Weights of a small transformer language model.
Architecture: LayerNorm before each block, learned positions, biases, tied embeddings.
Each number is 128 + 32 x the weight over its row's rms, rounded and kept within 0 to 255. Layers, rows and columns count from 0. Numbers have three digits each. The size before them is the row's rms in percent of the matrix's.

# layer 6 MLP up, 2560x640, rms 0.0506, rows 1431-1485, columns 0-127
107:193107094178083157122152070092148154111135100061093140159161119142168092125054121128123096091104115129094142186129186175118116104223074192150061137161131121143122198144133088177102120065110167114079114127105155094169146127145111141186168103141101113158156157094159084150106111166129076137097075163118106134189125135077175122110160147185082124143122138179169109146157184161100152132118
096:122164135164146124168138108155142109125111164111098117124080116135077112141127133138151097084184104110151134119056126108110139114097126152108130150137201081071123176125101134107135153108138165121204159124088047180156163149109114108132179109106104091087182098116069154091156108075103145075138120135055133129119145125108130096038192125109129090069188160102159171132123105127166142162079
102:137143196065128170117121142180127167138142135137168105123049124158074115123131116150158123125162088149167091172090127137120162095104128107077099105141128174088082135133153107079130153183140164112165103155106125097142078102138107143110101190169156114140075162110190138128072137128157181168138141070166098141160077090063104145106100087088150192146145172110089111133148061116115122070092
093:125159157120151098121121132192133118121142165104111099151114123168070092152196167143144058133158163077116116176091136127171155137115124136092122147138125124069174142080131151126113118143133144153142128136072079120122143092150207098148115108129094110097180143156166106150100095141173113134087089085171164190189115142146150164116070120198126125090123176123104146143084063101102124180132
109:087123090180070148115175111138100080109157107138056104038172214103090122121117132181084139182126090090085099117149138103136159130084142131113117106118180121130153128110097127153099112097185094122141114130084153094120125103124102143124101131162127126149055148145120134085172175146161144117050127129063125142092123183090139111142074192130151090147139133111166122114099152159189143167095
101:086127108112137159173121132166165115170153120136120080052120136123193100085137075147165125127106100173094141191175106089074145148167078126198218093138183125117117144100099034104112134081117143155086100150183176117164136089136057171146097153154093130180110132203136142117135114159146083153117227084124117112075111128131137167137162126201135105093161093141114161162125175125148093115092
089:083107131146130112103080189157129099113164083110207096150166152144154109159082171048076132144211099074164068093191093143093161165105083174131105092129117183077095160137132144134143129104168125178157150083071119155135119164213077113127112091132135092124087159155110104134097141115161184102091149141160152103108149105100160169133123127123115131168116144174138162074079154122153084136096
100:111147144129145106132146075155095164165167142107187138137076148174121085119127135130130138098091081111154128152173157153118138164006082159129129108104070127130058098075181091163084136132140128100156137074141157140181148206100085146143116107113124087117101117091079155134175148131127146146155109105142186174146135137146164140092121122130109075163082148141079122157113081096146142061125
089:162150106199112112068194093071145114106141095101103118116124108111141163167149138173057110129124145089122075091175100152136123125142113125103138127129145125158225113203144081164169133163135154137189147089124153117135167106150125139211136169124116094135149189097161122135066148126071101097106123130146131183104114099081130118161096145138171108065136138159113125120074087116115134146133
103:200120075114164170088129170083103096134195126137144159152178107116113165060104124094158192078146127148117130105189124120153184136134135136159186118129175159060151185113131140170123132116166096116162140141131126204166124070154139151150083133103139204195158160120116122095102107138115157104199153180082147166104093124145133188097151160149112124123137140129134120164130127149165169183138
109:069100147118120133099138094143090066156135118111107112107164079184129157164128110091104154197144117103084187175116168130125079094166154089117130157154177141106163110139134137130120109066109156158074090178117155126175095136116113173117112092133125118135135090136123170121111115129140179145087101136142123147140116153176097172164111150137135233045105053139097134161123090154106122107140
112:133081089189161165113173067208078154141084155094133187119059116133112152122159117143113171051130126093155116162189153122166105153076128180115155124148162085122115148043160094102188144060125124143140169075077176159157134152134086077130171126105126133137155073129147114157126123163141148176083101085157135102146147191092187162093126102147140124153171059150097130101149082135143115113146
100:166136142144116145121095085097090133122168141119147120109118081169088152098111194164169146084098156187151118119137137106153133123167087122137089143207179135126182164151135139128116145172166150154130088131160077169079119143147107096127125096139156112158129107159059128108122115141149132138147131103134141095150096186131116083088153162166126140111125153134123128119105123123209139124183
098:094056100114124104180136169139151142115214126115135174118150164157136110050165136169180099141121118068151147097128082151138207095136073131143128185133157096122193150209118169119101129085107140128127111140145096087121134114110120160153143083087116149119106158118101103102079154078164094134156159123133163143052100114120138174184071113141103138073171147091054117099137135130094138113136
109:154130139109083114139092098095104107134208159118062122102173118165144110087128089093187137165140133102123124142156121058127051116142149186120153112104174162154139139193136150169114122130102091114131142121135121134123159151095094196190113125197112171165148130067081099127085125159148192152149134136181174132178107134139093151095103086160105123207167110095178141126110178137129125141145
108:102125104186142124129168170153102138124127137181098066103094131077117093163169167117112117074097169086161118102145170180132120136207141148124133156150159087146133110117152085086134127181100165113110140056103112124135131127154119127141116078093120163151120139116144100153146052114170147105185127100101108128064118097155177147129130156137171104130176134091106142096163156106130118076187
110:183092082118179072173140083075147097139098130127105130097152115097093180075108101124077125115110118125147089142100127161109103101141105171113122115126110151180173146206137072169123099099191147187115142115114111148126054090098161178165106039139092128112142163150211085157191123191114170094124109143069178147120139163150172137110069093087125181128057170147125125170074079098136139149154
087:144143115138200083163151146128171140130130059137086089156163112143107122147116160161137154139104167106189101135129189140127194171162157174128122131139139114101143162118125114131078141180144077148160103098220083111145085183159086163113129128140134131189166131150054091122144113038172102115135115142148158134087136103088115159130146068074193135165098105137164143104095150175162133147130
102:087126230146157150099152149155073167111092124103150081129127194177193116148090155117118143143152095073086117161136108134074149130191204168148103143141052163148102109160086079129155119154165117121131165084134091110079213130129051083140130164167125158147143111125093096128142140172137162167126111166145123110146129121141125187068186101169130116151141103078166186106056169117048173107115
099:176130141159079173118110148194171109169147105127167131117118104110115140115088139165169159140100101064155096189109169145084177102082140111105072148143071146186160141147096103103169148127139063085135039133175184131150089176155158137102143098131200126091145138099160120163151101092116100153095167181156151088183121113145165114127193164082146095107161155122194110128095168083142060170148
104:126124145143188183101133127130155193111124150128179130182158128159116102097101133137132130157111135176152184149119125144136143140161150151149189116104140124144146033121134141142135099093153168139094174116125106137164146106150119138086106181081205186145102093093151188069162120097146128141186108129143106170166107110125170109090126092122038096115115140134100182140162170083083134156156
098:106073103126129102052143105159167090145149163134112091119122117082130096140107123118072131148087144147123109137151151132152136128140157126165143111178105136120075087102179076185110134162181066137150105136132102146132161081174097103119115129120135098162131138149160130071098122143180129158126144130217129174220084163148138158130143178130155102171131116118110151219162164118092136085091
094:160124064143140093179172151115117092097135142193123112154079125136116155126110151126142124109091140123129127146175163132099085129123116125134149092152078164184127106163129083141099174142103136163091174146172112158105185125108139142129084149166124124217106130188045116144153151063136144093045142160131159177090078126173156134164169147046145092142084130073091115175151146144163175135107
103:139093118048135158065160098185155101105146165107106201109130128166087114112151138115052139140139132129066169136134131075115095101157082119158140219184114137150152100173189168115053139156117147127101175154146185159125128137142149108123150083173118089138130212151129163102123105156098056110140143136174113139158120081083132095125159113114095177144151165121126089104162169083126165126188
096:143105104143119125112117143119211124131133108119156130120151103126119083148102081117102197135157149137149207107169169129125175075146159142047076114155111154030123141087071128111138089057137116155131107159133086174064150193136176092166138111101113126114167090123122163127141106105151173152145128117083134142150117166159121094111180144175163112128111106209051126124097142098121137181162
103:103101132043118144140071144146112093150191153073096141139130149155134150148118100135105161086150100156100110103146141156181076082129161195178126151082151135162150186083136124158106148087108163107116118119054070133112137136108127136153138195132086088100050129170127077153128132129150162102084099166120122164120060088131083118175140141103123125177113123145110156127140129132142108113141
095:084150157128164143161108102072116123145147119114110110107057120093104114135130146152160186066146119096124119141141097156123095088111097132167147114054122148123115125126142141172154091143075145113179082112120129120114152124099151166144076090162121119126098120159102158142087103133134132069142135123117152172124121172143076132190093143138072118151164107166219078096161180074168162120189
096:159100083119160087099078154124143123095160142113152120083089122167102153149160089189085132078121179121146106155167148164152174072154128150103125105141091171107142080100138116155167167131130150077163130112145132164126070150143162145126136081095094133193117150138132180151095174139095151091168119128076123131093128117161108134119179129154152110090130136106110137113098137102182114091174
111:139177129066137154132102086101175143150130121083127138127146130112106181118137172114101188117147107164108131064124130094123082111101184121159136120122136138129169163158125150118073156144126106099098190140060107103111175092115149118117149115134132154105129186116147105135141112071106101149139146095128094137090095148116160165128101120108071063152139116122136159144135131175155112149080
104:126119141174143161134171099198103139122127039135165173195086126144104113172139146097132173074100077053147076184083114139067068124120135096156102069143071170148091137126157133180141096091056118130145173139199082093031230139111133113131149118137133121074161150110133082185093146168135203165174119128214170107160128131115167149130169128085100163151188114127198128121159108154103166089123
093:117171133135166120135103070170107106123097147098109141115070102167077149085162107153105120117108111117188138122201119109163136096107142122135116145137136136085141109107176152078158123122168125117160169041093112079198158140205200169128136132137129166099154107153150107099139146106089173145113144153113121113133104098070109172132104070153133124087102097077101167113155200223099123094119
095:070113128168101142118095169113102141120138134102178176130158061065129136144096123198116110137107147138102137119137128103123155182162099086140102150121096124152173131097163111076069140129127160143138164155103164137128191085114097141125163099139141158132129135140097128089090152095114109123093083124136176119134150126212091095115140193162131171156118103075127120062023112187157082044113
098:118125133139134144129174111148074166168157145071153169105142120162096144158079143126087106141099143174156122154138093136132109092062096077153115128157102183095142135136058154088088177169101143106084118174147151109131101158148103101159193108141170132077125105035113112096123070122117098126163123132150134095064133115160143141151139214152105170146127209140130117040138143104134163129158
102:085126095122113131170170185055092131088176160123179119146140115096152096074135118138132124091165179065148136143099166115164093206186198110146130148160092176104079100048139201121106154170107133165094130106145177148201147124084091158122117178150080070184160133154099131072082177148131144073150111184149115188163098171198135159081119170119108171126122172103094101108125146134103091146220
098:149149169147155174162110161206111185084155128086170170133138219151098141088152097137099138112176150162102086170151120148129153104065085147144110161154063033157112081171097154138116120149138158109147102114125077106154122120084139180159112136137117099101122140151169183150132161081147122141142167125121129101152126130130095094077095110138183129140136120141084152195122140139162119123102
092:088071112143080150139189142042144094157114105135173121092119107122103155133127097059141100131091153143131124135121120133135130119069070148131174173081110096116140072124093082165142153122108147094150135164066141174107135169121140141144133143149119108169139052146116185142100087089078157104092130107082103163137088123196106100148138142153152145134139118151178145155094125095155156063152
111:180116146193122196112094082086135193178138168151111126113200167181110160105132173108163098147150118149141127149099168121084154112123232160083069168062146132129193119178064123162183079137120124096164091152069121180108105154141206121051074134115140085139139178081097176124162146111131182091113161102169089133110132145098134114093119116157148150114125177118136166101154153126116133142181
108:166154135132178093138048101145119109170177089122152154033125108060107120130143129150120098133155112115139111171083168159115127164091122120136142034134193122120123107125142155148080147087149121121153115153106097114106113151174163125103123134131064101127120100059085155139212142166084148091200112092159093150157115059187140160192112095111084079123132102101112161119134152121117143123118
085:124141095096159165176046171094124078130145115156127166135163083080117134086111149079184099061099145109159095110151134098142181135115132128166145120133097134122106044131152103156122129145171060119132128139089119170079135101137111166136145097123115178133125118181193156196041141118177143158107129137176087068078138084140208138159120131104087135155146121113109088143080151135185129134139
106:112134123127177126138181118167075093095170131130098179108154091115202132094120102128089159145108198132136089128220102147160150093173160107117084164139112138140111159088126118143128182145092058143074149093104136163160084128082135165139034112209092112071131117167140115122142103143097116141105094148139064143148100153063110152121170131153117128165154115165137111062128120139107135126131
099:127108118144152215135155175175112143069080107111139121103119136178132123102091126141130110154133143164130127099105158130086047104170147103196093100140143145122104120115205115139095118120093150111138135132129156162081174120178121097189159054083139092202127149148137057146103156097103152069153148131141169094126111145133133165126147100217128070109100130114114120114125152177117122088103
110:139109103169115196114118162149112101153152107032141117136155173151159143131156142147150093123167059161091101153074144128134154150134126104065122119091136138141125120141156080107134115146119134141088127131134110047134135076165150087156093082097134167175168157167129125106129152096078141094137196086098162128115129061170169120059084130140144154181135145102157103086133107143099133073166
104:101158147120146136115161219144089141140131102073100117144081185119138167146145122068153114079174158126121152096116137131144109157079091134159086108114105153163182150117143068082095082125137133153128152117130121121086148117174104086148067094098073093081104137081050102150153151146054087081176147154151084123141158119136125120114181113079149136084119131158093140093054093154083100124152
102:127176122068060135098096084166064153117170152127146174111168105078059148101142134137148085141206141105205071113074107162124153079115110132131163150132060125184121132134065137151134118155159139120125186161128081129160109121118180133119158126116113108118103136135126141132107047103176146133131131131150146111106141130127138187055088060156138134131186138090133107070162145120128126128077
103:091134115134115170189099132177118099082125169112126072115083047142101128136177108179119107131184140065066147141092111120086161124123081124181108149137101123145156172160063129128160156118101144105098166166138156134105105118121091163099073093094109154104110159139126095111170156142119114140132148119156166148126063110128123105151145066155200113185150091117149106121109129166157146138147
092:083166175107135156152114091158112045171145168135167109131090162136097091169051102081161114148198103174136083096118104159173132113196114143180153124151125130089120084153160139160120105164162139129122156105099103169163157148137100101134144176151085135101128150135172158068101114134121119133172111116178142112154108146153164127127141173160189179082119141126162171109102124136153140123139
091:120118085144182148110073138156126046119130134166142102134165111119146104135206111155121124087108096108091120203080111108127174093142079129094110113124102151145151121118117136089128119167092100124125106139104183129168120119148171092143110105179172110150065112123095113111123108101141220122145096177148129086138109148145109112166141113122128134128174146128124164044117114162109152167144
090:107123115123099139138110159213129123133129133168192136104077102169116180090139114165138080115134106127110097137083101162071082108097113113165111129139132145146181089119109085060094170148099129153120182121115196157105140141116099115103179143115126129131148134093137105118159183058116115125103189132120155129148126112092149153171121142124129160101102134121098095156102149121158088105094
107:114173134152144144146147119143177199126080162110151128203163158106162161152181138075141085081095073112130077179110142145152083136074161088172155165143109152119144152166123088137103177180117141113123160205126068116098173114113137118159113139088149146152131075115100122098123156082104130152118104142135132145159149127122119124102138146194145132135043118131100148081202099108096159146117
103:101124167132138139139143174088126077085093108064127086138141131120098126165162123180092149142073105124146115149157110117118182150179138137077102054157100099132128212111153144062138161114086128164149108160189095167117072144092156094176125102108154145111117098128118153124129128135166143096137139090145182128060124158140086110119142113170052164122122125119110128143180158144123192161088
091:093139156145130141088117107109182154139157115169178113114129180102170066095128116152145114120114143170112093151092155177097151073137094173076089119112086106102140137074165096111101117161134174103113122084156103116114119091169137159177109070167166190135129092167128130097075153132079099181233180112083132101155138139135122153121105140114054119101126106153116166129127068130116132186164
102:171127085149118184210126133150134187146091061093117105151100116106179114156110082085111097151077144137116092117107148091114159149157150154130125156090136166099149128156188104123140148143129119107041191067089103083163141126123146109099134086141166170089111113163145128131118161070113187081099104148146101116123122182151102179145163134148153172081188128113145141062149086122089104205047
080:178099113174099141155175095115115181141098158073119154127109117139100146174116110137092071081130118121179186076139043129189149091125119141138128145172146134184111051142229152150147171174132162147135103116117136149150094117138141230088152168133136127170099107115141183076095193164087136187180172199130134082122162159103185119106119082120123132107087107077130168082105112192133130118123
105:120109104054136161165174194147114152161115169136037118135179115182084124088141159163060202122142146134156128104112072103125065104102162141144170041131123079161109108095098144121115086159147175111150087080103105141138157145160100182114131117065122105138084083058118191172081159114168194115129112177143106150185118165118094121111153086139120102189116166162142109124150112159199149158162
095:110104091196150132110137154112130188153121152143069145074132171107124127120112142059132134144071120085156168184160129166153078106156139131178214088061159146066141106056130092080155136113192094136163112151083146156139159128109165158151087098064102130062119133157130118146102114106096136123161160155196124146156130116068128140111168079159157081139085105132119143131163151118119141167162
# layer 6 MLP down (transposed), 2560x640, rms 0.0462, rows 1431-1484, columns 0-127
110:153095133071123169144164108078170169159127065109133186092144163088091172169141177160083143096128113133141123135106114175127103143139145124152121151097154128132077126152174140173104106119089116098137112121123121153182110150133107117144155096143167105140130162079161062140151148119120126122096097178159132140152140165157176145100151185139031101157132106143134130134124113088174147125126
103:047115201092121126124129107058088095163106123178043115141127154084166172112132176137152155099132123192107117100121129173119101111136118128161154152069064162119058181158105166159069154085120151105166129118070153197133106139123121155083161143163118183104137197090217091129116134110151190092177088106061122110151124088160124154144089131080107159115142137100147121131077126145111075115111
102:132113084084156069088169092139137173157089098111079136126110159104214113115182128149126088094136165117156118153139135120136102121178107197094084093094142156186151139075134123133148144084139161190074173127134132107131134186122149126145134110066079142045122104165126105108177126164073148173174108139095108127120076107160124155157126166172125131105075095090102140166150178106157103188111
090:111170131162119141109141091126186097119121109123189170153123145070143161155091199082132080115112136120131149180139124106150165146133103115132113062094176138147112144135111162119125112114112132147157139160139106187080173147108170159106131156100145109112184188106086132148178151134157172182131142141172115077097142129183114163154128106182119160097153053186083175146141125152174167114150
107:104173132100140171111108201090124136153149168119156136065156142130103088155233144121102131089116145118118081084155145133129085061112119149091129176165104129089054131171132117180126104106082094164192086126059145152107129141148180115145118130139146096137125176086151128145169171135187122159106134170199131145128192170040146130109109105135155089143148168100138148169164150103085211131096
094:120101138116102154112107105117144136126125092127107126156150173103108141177060097122129180137120171127180138138122136096124158104124188095108114111159111112206175154142093106112116143052151096133105166107079110114120155100122204099121093106173105121173105060127098097078131172177150168134166104136093095147168107102103125138108163165072204083131126137149117128118132122110118103097085
092:106140094105093118142142133173137154102143206135158072173137088137174128091141167174176130170068141130178127150172144062133103116072125199097141114159069160140163157175160113104173091087148122137146126143106179159174149153083146118093160214099123140073134141148148081139190115163195097194163118091132133137136103086118090144141119137104160133093120103133130100115111178080088117146131
094:137119123092132139205104122113128095143152184109176109125140135146142109137138092143087166155148110110152082099166101090098122109118128103073122129159131105136088106153127131169086142142070172125133090123170173084144039103136154165095158158170178124108112096178118141126188136115130129109139182109175075116173160181137088111121160162119120151096143195127129119199110101138178133092124
093:131121140093080144168131113141126159133146117185182158083124110138148196163133142113128085151124125140110136168170127120125083136155121141134112142080109115058079109153140214123105099154077172134176154122130139157151121137092085112121168119109120163176096094113141101154049095065041130160157126100068157123145095133093166112189137141137142124109082095122068123147153100174093094240138
093:070134091058113191099123147135131139096130146098176134171097087152126140133127041114127099088139084110117156183129137123091084182148113138130193053124047135076174167158113140161100155088116159156097113175185135152157158087159152175146199144118068135144113088117147146189126076170163096145162130112140127089105172105113087107142128176118136125120057118152196077058138089128170135115100
109:104105070095094153124121114114149120098116101176087087128141068040116131150172113104060137125095128140077166148090120097161083154121152075116148069168167183181130079136164159115106107174109102158147121138106152139150153125095106156106121153092086136116136095065155192172169086102152107180139151122126093138138123157162101150102068135112161148158182153158123092143145142107055128109151
093:108053102115104137118173108119074109084106132130170118128140169144135108120153159157132161109145097121078164130185128113162147128082099127155144125150136084141118082143104090156133132162092126132059105050112149132097120159115141140067110117131103140150145103120110085091191198141082072144116171125084092053122171133156149124136140116140144137103143130171097163174164167133142122155162
106:112087178104078143106114077150158110123134090148062137143097158098121087120153104123130135159133123141136180100089121121093114121146097175118119108146113174135137192127067090142064117127110123127131101156158141170089082169163097100138150097094131128123120113111118113100103166090143148073164098176133125095112131115206103125121123108127099142097114111144208156190108181149123171157172
100:166103135095179178177178168136114102153137142081127161131096146134152119083120150101137183136144129145107134067191114146182111165058121115099134147171072068109078169130106083120122101162125131123164159145138094161118091051088110081160127157171118116144216090124087125145123118091144186104123126077099112151133094111163091105132120174135156066121137096113178056098089104138122099125167
102:142165117117073111143103146176146117122108096148137151111115202138136147106091129133113131067136125166174143115088140157096126077112103202174182138123117141086146078143102148132093144159150153108215114104106135112146153112194166116092117120166102152128090088160138154165147116077137119099155093105150138124084065172100172112123085188109105136164122070145134158173119053129187103133138
107:066128111174136109116149088159089118171097124128098087101081140077126105126150043134109147182093168127129156053120119061132086135146111116059152158087128140142152161132183123060144112100164125089068116112052133153162138144184152143136141116050185148134125141168142187093099139105162126160201151171118101141111110113080150079129137163117127120103123098123173111111096132100144101179133
107:130136149106168157150081081087205171168113138124138124131057190171122125103135193113085147081132068098118140116115115152100134145124121098110131206133113134162114139128125065149139146175167084112166131106100123099134125142141150123126134068098138140138130115145172170174189160048128144133112093117118157099177200186130149154157077103146115128123141145131187126186106130111114176127097
092:106112128080098144179071129103129141076094185130091104126124081152086124137117193143158065100099079149089135127066136085160096122098131073112139144139152126078111122135077157119149176152110077147108087155143161107112107082115132107107171153146114127111081101150135115128151161106183125100136151059125101116156114098127137100174075094101071138096117119169077129130145126129106121112147
094:169119172156050147116153043157150120163121197080111142137123216094096106184112104136077157124188129107120111151129106136142135131149138071149130112091177176126115117196117092140105126148155114110151117048137093103154116066148134121123146149027144120064159110135121088131148123153094108135191123101171063128148139134074106107090139128148149159109125101142162132117170120119103165141149
100:124137129180156145120141098187141103130162105108181080132123141155124146079133136106163144146123081126169148150148150141140116153125108156150195157108187102119131116133123214172148107062188079109140127119124124129063169133166148154099091174172117068117137140114110122068127116135111100156132158111093145145149130169155124052121127172162132112169177166176127111106141107167161135151102
110:097132163085135122155119085141110096148151164158178142136142125128201151174055102137073137078157108170112167102057163121231125057140110118110109142142103152167112095185114141110113180101096071146084204149199109182165148146086121116161128133142132115154130120139074101082125094150178099069191151132061127124122092202181132158236149124095131156146123174088100157125150160143076163133075
096:106110100117158133154143191144036150147112170100102141161147141135219113115125155087124172129125103119113138077135110175118146143127123111131096106148104122128123131092059093156118079138113199108147198123171133095065110156131132147098098131168130078140119125131087156146140173154117162225112132120074099126098113151129084062103032136169117166065149138115113112106081171101131155109112
089:129115116202138140129030109132141125121134147088110123143173186057133117087105126126129101093061166148170104167085126146126147100104120178111186120125192139100127044175146126125139122138112129062136126123153145155095132110151142124102170158064091122137129083126143124156133102165132089133149197107124120153115196153085143128154102099126092149121139089184120120154069155100092111109121
099:125106119085123183105117118123151116095149146137086167134074119140090133055051119101127132047107157058060114128159136123136202126181093147135167142118114145110110161121134104179168130048110103144113206146136065144134162168138149109179108115109163134206096142138139144148126124146134196144123144153168126146142123141129124090167084103096145130137132188136135155181082090120083121107129
101:175120091100067220121158162089158131096166105123120108089101088127150093120092124142113185146144137116127107102178085162053152111152101076093151140196200124142156156166159113145122141103138148156091120096138126131151097093154109131075188120091150083084136118149147151100092148154170158136218126154127139153084096176192121103131106104140171187100071108113116176143124148062127117160121
105:150133141086072156116090125118112120145160158111149112112063150137150149114122085142173103155163128175118078125197104117092101103192092146106140098138102101168159150103151158104157077176119191087148157176170152162149085139137137140165122198163193103083115195113138163127122113136157187128149107235053117071167136108106094105141172119091147145165166137165120098166137176127160103117161
097:147164153102145137096141130110117071077128135145128120176101150188172187127151088139148085171104199105150109090165129075103172124132101108131082152103142167089112064120071152166168129062113107143143138103153127128116098113129182121135109141141105110117106106124123154071137129157101137148190167139137143091113167076154113131059077162161133057094155159062071163140119084133103157154165
107:153153136140128110054158141116185164177112110186166104132090113117151150144139126133132130117105082104134138119175095155092099133122141127104069155143104122110153089066137179115164127153103079166185052128158176119141112080132078125105151094121105164144106118122114165170111146136117112095086086127120111093124114140163120123152105085129166122069092096134097165109148170100106148129141
106:108162170091158122118073111156127144119098157126093162079148122108107137197109185149142094108076179088125100125157091038121078129107144162100126102152116150165191170127076125093150123129080189134084148138123126111076117119113135093149129169153157143133130138102144149053134129197124071094134147124186162185111158123101160191157111103082107154116114119101143167106127123153149151157116
109:097104118080115122157136162131190116111113134110157097140145080153113166127082157160182216155110095129116112078138144088147138120124133096148138115113161042151118137075089161128134118160147078131185139133133060068118144119146157144110154107094158138136204109094178100099145120212138159154084167148163089147131073091102095148171151163172138137156096050090157124177122074133089115089177
099:211112104188108085134127102109145158118122143173148139147097187108186115102148157116130115153168092070124108157167146141119140164146124088158139145101106123088114174147107136113175105180102123085171135127126103126127076105094094138176087186111131166144148118114095137094066167143063120138168178145127125167104175141123114096141105142102107172178146188170152164126158134130132132160167
090:084121082143051155009133213175094112148144152169128141147118077152058116117153132151165144123115103071123069123168175093075173142178148150119160135116169210174132123150147154135186098146091113116086146142146103151104106070128110156175158152149107142124175159200079152138110116146095124149108188099112105184181115109133162129103080118115123144075083107107171162166161118142172114126056
098:144126131161095111086153144123110107144095191141165158136133131211138112104141076144137121106098084122151085100158115168111119100110096130137190156195155185144111134148164126162100057146124166094118127136112124148098107117094146150124188085090188103162183106171130122128073071180139116134081126184064108080150131117165153140126179108130131194098132079128134120136139113119139106125068
097:118155168110080035175137102090075103153092081191116148165179119143058104163111123163126103141124138114150076127101151080144131110073107136115140128138135145127154135174131115112132197157117152100124099129149089157148122153125146104145148086118095103151097104137159097160142106126155068124118189142100115147181151092113168123160092173082131161136124138090128152168117054091046162061045
095:039110121082108115196157119060141126156115114119050129051158127150080139138067119131094105134101102109132091121122143076157082106134154083134136101139131091133201165173097127152142065148131113151151140168147138155137120081132151125115129154139149093129116133104081168105132110093120076095017119121141210130150140119107131092157142117108118144104100098103105133148101096090122171136076
089:127115127113152086137099136094115087135125105135105083181144081171135100122137102142150064180067160105106104121162111158147132175119141155117150096151126127103111129164160105115150135161080167157115127147153133081097117152139103199142195131188116127082174139100152144121092125086118162180109094147089164151134126129112142108085082144140139119127113160144118145106151160206164131105152
107:129151102131124135143084136134140118101138070148122180155176100147150134200133164164145092132129171136132094130073120196153094089163184141139142081116098120128126167171103080161148110108113150147179137169151145076176146173120125122092158171151070134128140157103096128133088100145144082058131091081121136114073147126120114158211134103182195103155081084167184136168126119119134122125147
107:124146144126140107129163050162166077109166091099156186160141192156116093137144137127146065139097148091136099145184112126077118135142150084109105153158115099100117153072154113084084118090103079096110148134151172142162105146136235083117063118124039140122069098107099147081139127124125131135167175082106070133099135151062142212180127159100126090136143110159171143094131123182083141082077
093:131150100152117130112122128073119157144136064131114186145125129154123151129154137146145120176142161176170130151093130163120105153158134118136142088155080083129166116127119146145091120117097097158134147048122220182166125152129139123153123160074049095182110179146095146128124105104169095113129111175099093151131104123098137061170152205077168112098097131108129115105175142070089141133153
098:073109148154107066074075026067131062110111168137198170091142118196181119133155113131117107135140102149170127124132164084093091171080118125087130106139141156146121114156128142093139091218121166053145094061141162111119114098092134123164142102167138176105128096129150113119122115097161150156188143126117111141120129079166102089095138154111138113124128104209158091155025105092105171161173
104:112127089122110063113115148125068078176131196118146133098136091141141050144122135123138109118171147137093162079174094107128116128141126114212116150088072088121103058158058130110085150117170086141173150140122164151198099143107078082137126175135113138141161133184122089099079125156105148151122087163114143070134092151137115164144164095120119124189140131147063084155198112146117134137150
115:108084159108078179116095118217155085083143167136022216133122146127080164169134149158138136125136109083126122146133150130190143121129103159135095149175153047109121107132079136152072082166130067189163076163159172159086092098065155091114115125104169112154189136176164164138128103121176152108122108128099187051134117100176186131145151121130124182112117137132086113139033081126159177117086
105:169103097146114148186136127111087151154121153166126149169075141129098131143098184161186205167076122214120152135119139189122111135060145148084119124098123131099111162084090124074156125166155144142070108103116132122090126148115221120139122114166152101159116149143151124162129207072112174130127101127062132123193154129106116119109112124090156145115119136125132117111147109064124110188157
097:155099111144096146149093099129116147123104070138122136168104081104149173127058104083093118056132105148133164134116137175125104134113160185094138105089163129073108131137111111125107118125144116133097129117119108170008141126106120108141152116103162102090113142099111163107078169148073105182134138131156138158143127141177138081192146085122072056080137102134141117151174181102158112079072
092:158121115122111101104076105039094124100178141153150189086153108087172140122171177147090102106090084134123108120147044201109118104056105093142180073182134091115175150170140104193146124150155100124175116088147104138081160101108182112107156100130152051105123148084102104114150100155165137132159138195122102106087133075128095135079184136124143134090106098077147149141104156150152160095074
091:094117152106145194126128121083104113125119165171137105154160152152120166142148119115148188173089105122108122126166133148089156141139185174127118184088149159159105104089126120081135100148111186120121120142147108103099142133135120136134150158049168160139159121151125089148116188110159145117165129163136086172159139213102059109133134100132200112122163156097129091139147117196113139136181
093:097087180205131163125126096172107120130154084122128098098117156155133200151135116143167162143116154094110160166207086118183152148120121119086110122148074066162075121112099133158119153172140187143124120110141119102095109108191125138159136116117171112181148178131169114066060162153168151159104147155119113136196145057122112120151165136133166101131068119159154122136149179152195130173127
082:156097111169146169124116135157157069095151164069095075130128116142122144087123130127126132157146113152113182146171165084113163112133131170190163217109092127153147144153114149121158109033159140154106118138111113172120146090138056076177139116188098172124125135151141097081134100154091144167165126110116117171153147096137150144132112095124136104154137131143081089106146187139099132138113
110:098114126113138174139127158127178165168023169161187114154123069102143157164127193122122114117170140116061079129162171097093127123143142183099078098071128169126126087128179152131118101165153117092113069111091111150124096145106117122104149147028172205110153118145072142101171180125125184129122114129117116113135151132170099111134091152170148131059145118146150173141108147103082121154118
095:108091139150047099043092155049106133076133075101068166171116112126169131134124046147101095170125125144192147164125157101155121072133096085194148147136162097145118140152141210117070059177159143123100143132153162103075148180062156140128132071154108118187136172137076142090153154136119113149113167097160148158090145134139128084147092107186183091085156135115063098069155079148075116116181
095:153155100092133105103098112130107164132114125101085136171121152102137135173181139140112170107166138144118163177131115107120141149167147095116128128152146130093094151110156136051137122144132099119097153142165132077177186083148129078129159082112114192173139146073079116149167126122075168120146091140181137103154150154118118111175109109105125156120111113084121101083156134135115113123128
097:133108130129135187146121091146161156146120194173099131087101180168107165115123156119115179145134146095091152119138179144139095070101113147150138088107129068144145092129146117130152079153132120138126109197103090147075121071092163121131129129063058131088155186108110165196145152133164130119175100116094167150084121169091116132146119094079121100123147071153096163124141118153165116098181
092:175156041087163155143142116164142137133164123159138151081086124142146140135143183129170099165129130157161159113163118184115116158073182137127131101152135171162130106088170113147146115032134086126154079082133160111128133157115149068160191130062120098152149109151120134135185126079128175200097124153107098227170123136208130084178132145168143176134112194171120131165175127135147108120144
108:083152165154119211094147112101155075114097113219123099211100085125110096164118103111115155079137105105169132167080099110085109146131137199179136142213100141148129152165193155176147193121141113116152174149097144146120124159099120130095099147080062109103124169164129172108107098129091116200100118125144125118116051165112114122168091113128120148125162194133139155118133143133099131152120